config.toml
num_hidden_layers = 10
hidden_size = 160
num_attention_heads = 2
num_key_value_heads = 2
head_dim = 64
intermediate_size = 320
vocab_size = 8192
hidden_act = "swiglu"
norm = "rmsnorm"
norm_place = "pre"
norm_eps = 1e-06
positions = "rope"
rope_theta = 5150.0
rope_fraction = 0.5
qk_norm = false
attn_scale = 0.125
bias = "none"
tie_word_embeddings = false
parallel_block = false
init = "normal"
init_std_qkv = 0.0267
init_std_o = 0.0
init_std_up = 0.0267
init_std_down = 0.0
optimizer = "adamw"
learning_rate = 0.00191
lr_mult_up = 0.742
beta1 = 0.9
beta2 = 0.99
lr_head = 0.0135
max_grad_norm = 0.5
warmup_steps = 544
schedule = "wsd"
decay_fraction = 1.0
decay_shape = "cos"
final_lr_fraction = 0.0
batch_tokens = 32768
max_seq_len = 768
doc_mask = true
train_tokens = 252300000
max_steps = 7700
dataset = "wikipedia_en"
Each number is 128 + 24 x the weight over its row's rms, rounded and kept within 0 to 255. Layers, rows and columns count from 0. The size above them is the row's rms in percent of the matrix's.

# layer 2 attention query, 128x160, rms 0.147, rows 0-9, columns 0-159
size [133 135 112 107 122 136 122  96  88 119]
[[122 112 116 112 156 173  93 110 116  96 131 114 119 167 154 168 136 171 119 126 137 130 142 116 131 103 171 128 123 151 133  82 119 115 116 106 137 119 107 117 178  99 102 118 138 123  85 131 114 116 182 125 115 128  96 134 130 106 120  97 112 111 126 164 113 122  92  98 143 117 151 160 168 126 114 148 152 148 120 126  94 124 146 103 119 104 143 168 107 121 133 163 132 161  94 125 151 152 152 109 150 151 147 141  77 124 145 139 152 154 132 165 147  86 133 110 158  81 161 146 144 150  80 129  77 114 110 128 112 144 128 176 184 112 147 159 124 140  87 104 144  95 153 127 120 131 115 137 108  79 102 135 161 155 112  99 147 112 119 100]
 [118 144 154 141 144  96 106 134  82 119 121 150 186 133 111 103 114 108 176 160 127 133 150 119 185 145 160 137  95 136 112 131 129  94 115 150  97 143 134 120  77 132 158 190 160 101 161 129 145 114 109 131 149  90 128 182  93 150 174 104 116 157 121 109 122 128 162 107  94  79 144 141 104  99 141 140 133 104 125 133 147 127 139 119 172 139 143  95 137 108  88 121 160 140 139 159 126 106  92 150  82 114 167 134  95 121 149 137 122 112 129 133 128 123 104  91 149 163 111 122 114 131 141 138 129 125 103 100 103 152 154 128 122 150 143 134  94 153 114 101 106 113 119 157 139 128 115  88  92  87 115 153 102 102 149 166 117 135 113 116]
 [ 95  80  92 109 150 164 109 101 132 133 133  90 120 137 132 137 122 137 137 115 101 112 105 144 116  99 137 110 133 150 133  83 158 144  79 114 134 127  95  98 162 116 129 119 149 149  90 180 139 101 167 103 107 112 124 109 102 129 121 130 122 117 151 135  90  89 133 144 141 159 157 141 199 134 134 129 135 138 165 131 138 172 104  99 161  99 148 124 114  97 102 107 120 150 119 149 154 105 200 128 126 138 124 103 161  76 130 138 125 149 105 124 113 125 161 122 160  95 150 130 118 182  93 100  79 102 112 132 141 162 147 139 124 146 145 155 157 103 147 138 115 104 147 111 135 119 123 124 134 130 153 129 142 107 182 121 150 135  95 102]
 [115 167 148 134 154  85 155 129 123 122 115 161 130 126 136 135 115 103 106 140 124 134 152 122 151 142 140 134 111  88 123 165 106 139 174 142 145 117 160 168 109 156 115 149 102 111 151  66 147 166 106 148 104 140 134 144 158 112 117 132 136 130 154 127 162 158 116 120 133 138  86  92  71 172 150  94 110 125  96 159 131 117 154 172 122 136 111 127 190 101 140 159 123 110 165 107 142 124  88 135 141 129 136 150 108 128 105 127 150  82 123 141 145 126 105 144  74 122  95 142 152  75 169 149 164 135 145 104 125 119  97 107 133 111  97 117 106 150 143  96 133 176 114 104 129 162 113 117 115 132 130 131 136 184  89 126 125 123 151 146]
 [124 135 110 116  95 137 143 154 181 150 155  90  83 125 121 151 163 148  65 123  99 151 109  97  88 119 106 150 146  93 153 152 135 146 182 145 137 118 125 146 137 138 103  98  97 149 104 107  91 172 125 125 124 196 129  86 145 134  78 137 160 139 134 117 119 113 147 152 149 186 107 119 151 141 120  80 118 132 129 121  90 133 133 136  97 137 119 149 140 149 155 140  96  94 125  99 103 166 158 117 157 144 112 133 141 160 115 109 124 129 123 107 157 133 123 167  96 121 143 134 127 116 142 127 140 124 163 141 131  92 102 139 129  98 116 140 104 115 114 154 166 180 143 100 135 124 149 162 139 159 136 110 128 154  88 120 112 117 159 130]
 [127 118 104 137 120 127 135 149 162 158 108 148 106 122  92 134 145 127 114 117 104 140 115  95 107 102 106 144 129 106 151 140  93 145 148 111 138 125 127 127 146 152 129 126  76 143 132 115 114 157  70 128 134 170 132  91 134 181  85 131 109 120 101 123 136 104 145 183 127 159 130 138 130 116 111  56 124 149 136  81  90 162 144 120  72 126 141 114 134 166 135 131 136  81 125 103  76 153 163  91 136 116  82 144 171 162  92 107 127 138 122 107 123 137 126 164 124 162 128 147 119 134 148 141 157 139 147 136 140  83 106 117  90  87  99 114  91  90 125 153 143 148 153 116 129 101 156 121 131 158 153 110 137 119 113 122 107 146 137 162]
 [137 157 139 130 110 131 146 150 135 126 160  95 112 124 156 135 164 117 107 160 135 119 150 132 160 144 145 140 150 116 123 144 122 133 186 135 143 128 158 172 114 156  97 134  99 108  85  99  88 142 146 143 109 145 113 140 144  82 114 133 141 119 145 142 159 152 128 104 165 127  84  95 124 165 130 132  99 121 112 175 101  94 152 168 137 156 103 126 157 121 145 181  88 113 150  84 169 157 100 141 162 143 144 178  73 140 140 149 159 130 136 123 136 112 109 135  91 107 145 133 142  76 145 139 138 129 162 132 109 131  99 108 160 118 127 135 130 163 121 100 100 174 103 141 168 153 110 122 118 141 101 119 121 180 116 115 121 128 168 121]
 [145 160 132 124 111 139 106 168  78 154 123 141 136 122 153 160 151 132 119 143 164 155 179 117 159 132 153 117 139 126 128 119 121 130 149  97 125  94 170 167 150 111 103 126 106 109 138  98 149 134 122 173  80 168 107 133 137  85 182 122  84 111  96 165 132 134 102 114 160  87 138 116 101 118 121 135 130 137 126 149 142 105 169 165 147 131 137 108 128  92 126 130 132 144 143  99 179 125 142 150 132 136 183 159  96  88 141 173 169 113 113 129 118 147 117 122 106  97 149 158 159 102 112 128 122 118 135 137 119 146 120 122 123 163 132 149 124 131 132  52  80 163 110 134 161 117  96 117 120 118  99 124 133 132  93 108 104 117 119 122]
 [118  93 134 147 158 115 124 100 143 115  95 140 136 147 106 108 102 120 171 112 110  92  86 136 103 128 117 141 102 144 141 129 115 109  93 137 100 136  85  86 114 151 154 144 131 137 147 164 147 108 114  98 166 100 169 118 121 180 112 124 144 113 135 102 132 125 131 150  73 147 156 156 144 114 142 122 142 120 123  90 124 158  93  72 103 104 125 132 132 168 132 110 149 135 123 157  65 119 113 105 116 109 101  87 160 149 118  94  95 134 143 128 123 126 140 131 155 192 104  98  96 148 133 125 133 148 101 125 140 108 148 146 119  95 116 101 118 120 113 171 150  75 151 129  66 133 163 115 126 141 141 140 122  98 156 152 156 148 124 142]
 [121 157 129 155 105 123 126 154 131 148 130 132 104 137 156 159 161 119  86 132 152 136 183 121 151 140 130 124 158 100 140 132 127 150 152 118 141 116 174 176 119 132 121 124 122 101 113  96 107 161 135 150 111 168 130 121 144  84 131 152 101 119 133 148 153 154 104  96 172 120 125  98 119 175 137 102  95 139 110 162 110 105 161 159 115 132 100 107 135 101 166 136 102 110 137  87 183 151 134 135 123 131 136 175  90 109 129 163 169 108 117 127 125 127 133 132  95  97 122 168 155  78 146 139 137 111 142 150 141 156  82 113 146 118 127 147 139 125 135 113  90 180  96 147 185 128 102 128 127 136 113  95 135 165  98  88 117  98 148 123]]
# layer 2 attention key, 128x160, rms 0.16, rows 0-9, columns 0-159
size [116 143  99  98 130 104 153 128 130 100]
[[141 174 187 142  90 119 117 125 120 121 155 137 156 151 120 137 170 128 120 160 154 106 136 115 127 159  96 127 132 107  95 139 107 142 185 136 124 110 152 160 126 150 114 171 111  87 164 101 112 169  99 144 112 143 148 142 133 129 115 151 123 113 130 107 122 152 130  98 168 115  94 137 114 152 175 114 102 105  95 116 145  93 151 178 135 138 100 113 163 154 111 139 107 135 127 105 158 129  94 141 163 136 133 145  79 160 133 106 132  87 136 134 124 125 109 155 135 142 102 122 155  82 152 131 147 156 194 128 159 151 107 102 170 120 115 126 145 165 144 133 114 155  90 157 144 106 133 143 126 142  95 119  87 150 105 163 138 107 127 131]
 [139  93 109 123 136 160  87 102  86  98 107 144 168 153 148 108  91 184 144 116 116 101 110 116 153 115 130 133 151 169 114  86 144 124 109  89 118 127 117  89 160  90 118 104 155 161 143 153 129  83 154 125 139 112 119 111  92 107 139 100 125 146 115 148 125 104 119 115 100 125 128 162 123  92 125 181 152 116 153 111 144 129 133 109 136 112 153 146 147  84  94 150 107 168 108 176 117 107 142 155 119 140 142 152 148  98 109 166 133 145 110 133 123 159 119  93 147  89 171 141 141 170  81 118 104  95  88 109 113 128 151 156 147 145 116 136 128 133 128 102 102  89 134 106 119 129 102 134 121  96 119 152 160 135 128 135 154 106  96  89]
 [135 190 146 175 121  91 151 131 128 107 119 154 118 130 144 124 130 117 131 132 136 141 167 112 154 155 126 147 133  93 106 132 134 127 154 171 118 134 154 143  92 179 194 152 136 116 156 119 128 138 109 127 125  93 131 139 134 152 136 128 141 168 171 127 140 137 102 105 140 128 123  73  76 112 121 108 109 143 111 100 146 138 164 152 116 142 115 125 176  91 147 103 128 121 128 101 146  73 119 106 120 127 112 122 109 120  93 160 151  96 127 138 117 142 175 158 111 134  93 128 165 116 136 144 160 117 142  72 140 143 117  82 110 138  90 118 125 150 142 163 126 154  91 109 128 147 122 143 158 112  90  91  89 163 103 163 133 122 152 148]
 [143  87  99 108 124 145  90 160 150 157 161  97 121 135 105 147 148 140 100 113 138 134 121 133  79  95 115 114 123 143 168 119  99 144  91  91 161 109 100 139 160  89  50  98 108 121 111 140 139 113 128 134 121 157 120  84 166  71 137 124  95  86 104 139 137  94 127 148  96 125 134 159 174 148 108 111 153 124 134 134 106 140 122 115 126 124 130 117 100 169 128 150 131 131 124 135 131 174 149 140 133 119 161 114 139 125 174 145 100 156 127 133 129 133 109 156 139 125 147 159 108 123 120 114 124 128 113 156 125  83 131 142 129 117 136 162 125 107 111 110 126 133 162 128 111  79 156 129 121 139 122 156 176 121 138  60 102 130  67 126]
 [ 92 170 135 150 118  99 172 134 171 133 136  93  86  94 148 150 164  92 137 166 132 140 118 141 151 156 139 131  97 104 126 156 148 128 143 153 111 164 165 158 106 152 146 181 111 111 121  91 111 147 121 112 131 131 129 153 141 161 101 133 165 124 131 123 114 165 146 124 174 136 165  81 164 142 132  91  98 124 114 107 121 141 107 138 122 141  97 100 113 154 159  94 128  92 136  90 124 154 111 105 123 148 114 100 108 138 101  91 140 125 118 138 106 111 153 130  97 165  88  88  99 101 151 143 128 139 152 163 113 144  98  86 116 123 135 136 115  87 108 147 145 144 124 147 141 136 118  89 120 141 162 126  72 120 136 139 160 142 166 143]
 [ 86 172 159 174  79 118 138 126 138 120 123 128 105  90 174 138 144 122 122 130 145 131 149 116 182 107 141 133 135 132 138 155 170 127 163 141 133 152 178 162 113 169 144 167 124 118 149  99 123 160 123 120 121 174 145 158 133 112 104 148 143 117 140 128 106 168 146 125 158 112 154  88 138 153 191 108 124 140 110  99 122 116 142 154 117 153 114 109 158 121 150 133 124  96 140  78 132 141 114  93 157 180 125 119 102 133  95 107 148 129 154 174 131 119 146 129 111 128  93  76 104  97 144 136 118 134 165 129 135 150  61 101 157 105 109 125 120  95 139 129 129 143 110 125 157 129 114 124 122 125 158 135 106 145 135 139 178 105 149 118]
 [ 90 148 137 140 107 106 170 111 163 135 112 119  87 108 146 150 172  82 140 148 136 142 135 141 137 163 119 143 103 103 127 152 144 137 136 126 112 143 160 157 100 155 130 179 115 109 136  82 109 154 117 111 136 133 122 146 128 162 117 126 159  93 112 115 111 176 151 121 172 125 171 104 167 142 148  97  93 117 108  97 114 145 103 136 125 118 106 110  98 159 149 103 128  88 132  81 125 159  96 104 124 150 118 110 118 141 112  73 161 123 156 131 109 112 136 137 108 144  86  89 102 107 146 133 126 152 154 166 110 135 104  80 123 105 127 137 111  83 120 137 136 149 120 153 153 131 114  99 113 168 163 139  83  97 141 134 164 153 161 147]
 [117 145 166 146  90 125 102 103 110 126 130  94 112  93 192 166 152 128  99 146 134 129 139 143 150 125 100 106 147 108 149 117 135 128 147 118 122 155 162 160 182 155 108 187 121 111 142  69 124 159 140 133 126 148 122  97 169 126  96 160  97 104 125  85 132 167 130 100 165 158 130  94 121 152 162 129 120 137 122 109 145 108 103 163 105 159 119 122 167 109 145 160 118 124 117 124 123 145  90 136 146 156 125  99 101 154 115 120 147 110 100 144 141 104 147 142 111 103 115 105 131  99 140 137 119 113 174 158 134  90  92  96 147 158 106 124 118 140 144 121 133 181 128 125 151  85  85 139 130 148 121 108 114 152 115 116 178 114 104 110]
 [149  95  88 107 164 151 105 156 101 135 144 166 157 160  77 102  86 154 145 108 124 108 122 104 122 109 143 130 139 161 128 100 108 122  89 124 166 119  92  89 115 115 123  75 143 143 105 184 150  93 127 142 121 121 129 123 116 118 145 125 117 161 125 139 152  81 124 149  86 132 113 157 127 105 115 153 155 142 147 152 134 140 170 109 129  90 135 143 120 119 108 145 127 150 137 167 136 111 177 135 112  92 129 154 150 110 129 170  88 135 111 136 132 150 118 109 160 119 158 165 153 156  97 114 148 127  72  85 130 140 174 173 131 116 126 113 139 155 125 121 109  90 127 107  76 130 152 141 139  95 107 132 166 127 126 113 101 121 128 123]
 [ 72 154 158 155 100  98 157 132 166 143 122 119 110 119 148 142 136 112 121 137 142 123 117 129 144 146 134 136 128 130 124 139 122 114 150 141 126 159 163 166  65 159 143 158 103 106 152  97 141 159 102 138 117 149 112 133 140 120 120 116 160  73 124 119 128 131 133 141 164  91 153  93 142 154 150  93 126 155  82 101 123 136 140 161 119 145 113  80 145 136 149 129 133  75 114  67 142 134 112 106 166 147 153 108 110 124  74  98 137 128 140 144 109 114 125 129 119 165  84 156 116  97 154 126 147 134 153 134 109 147  72 101 158 108 102 108 127  96 111  91 118 146 122 150 144 139  90  89 105 137 169 129 111 136 155 115 175 138 148 149]]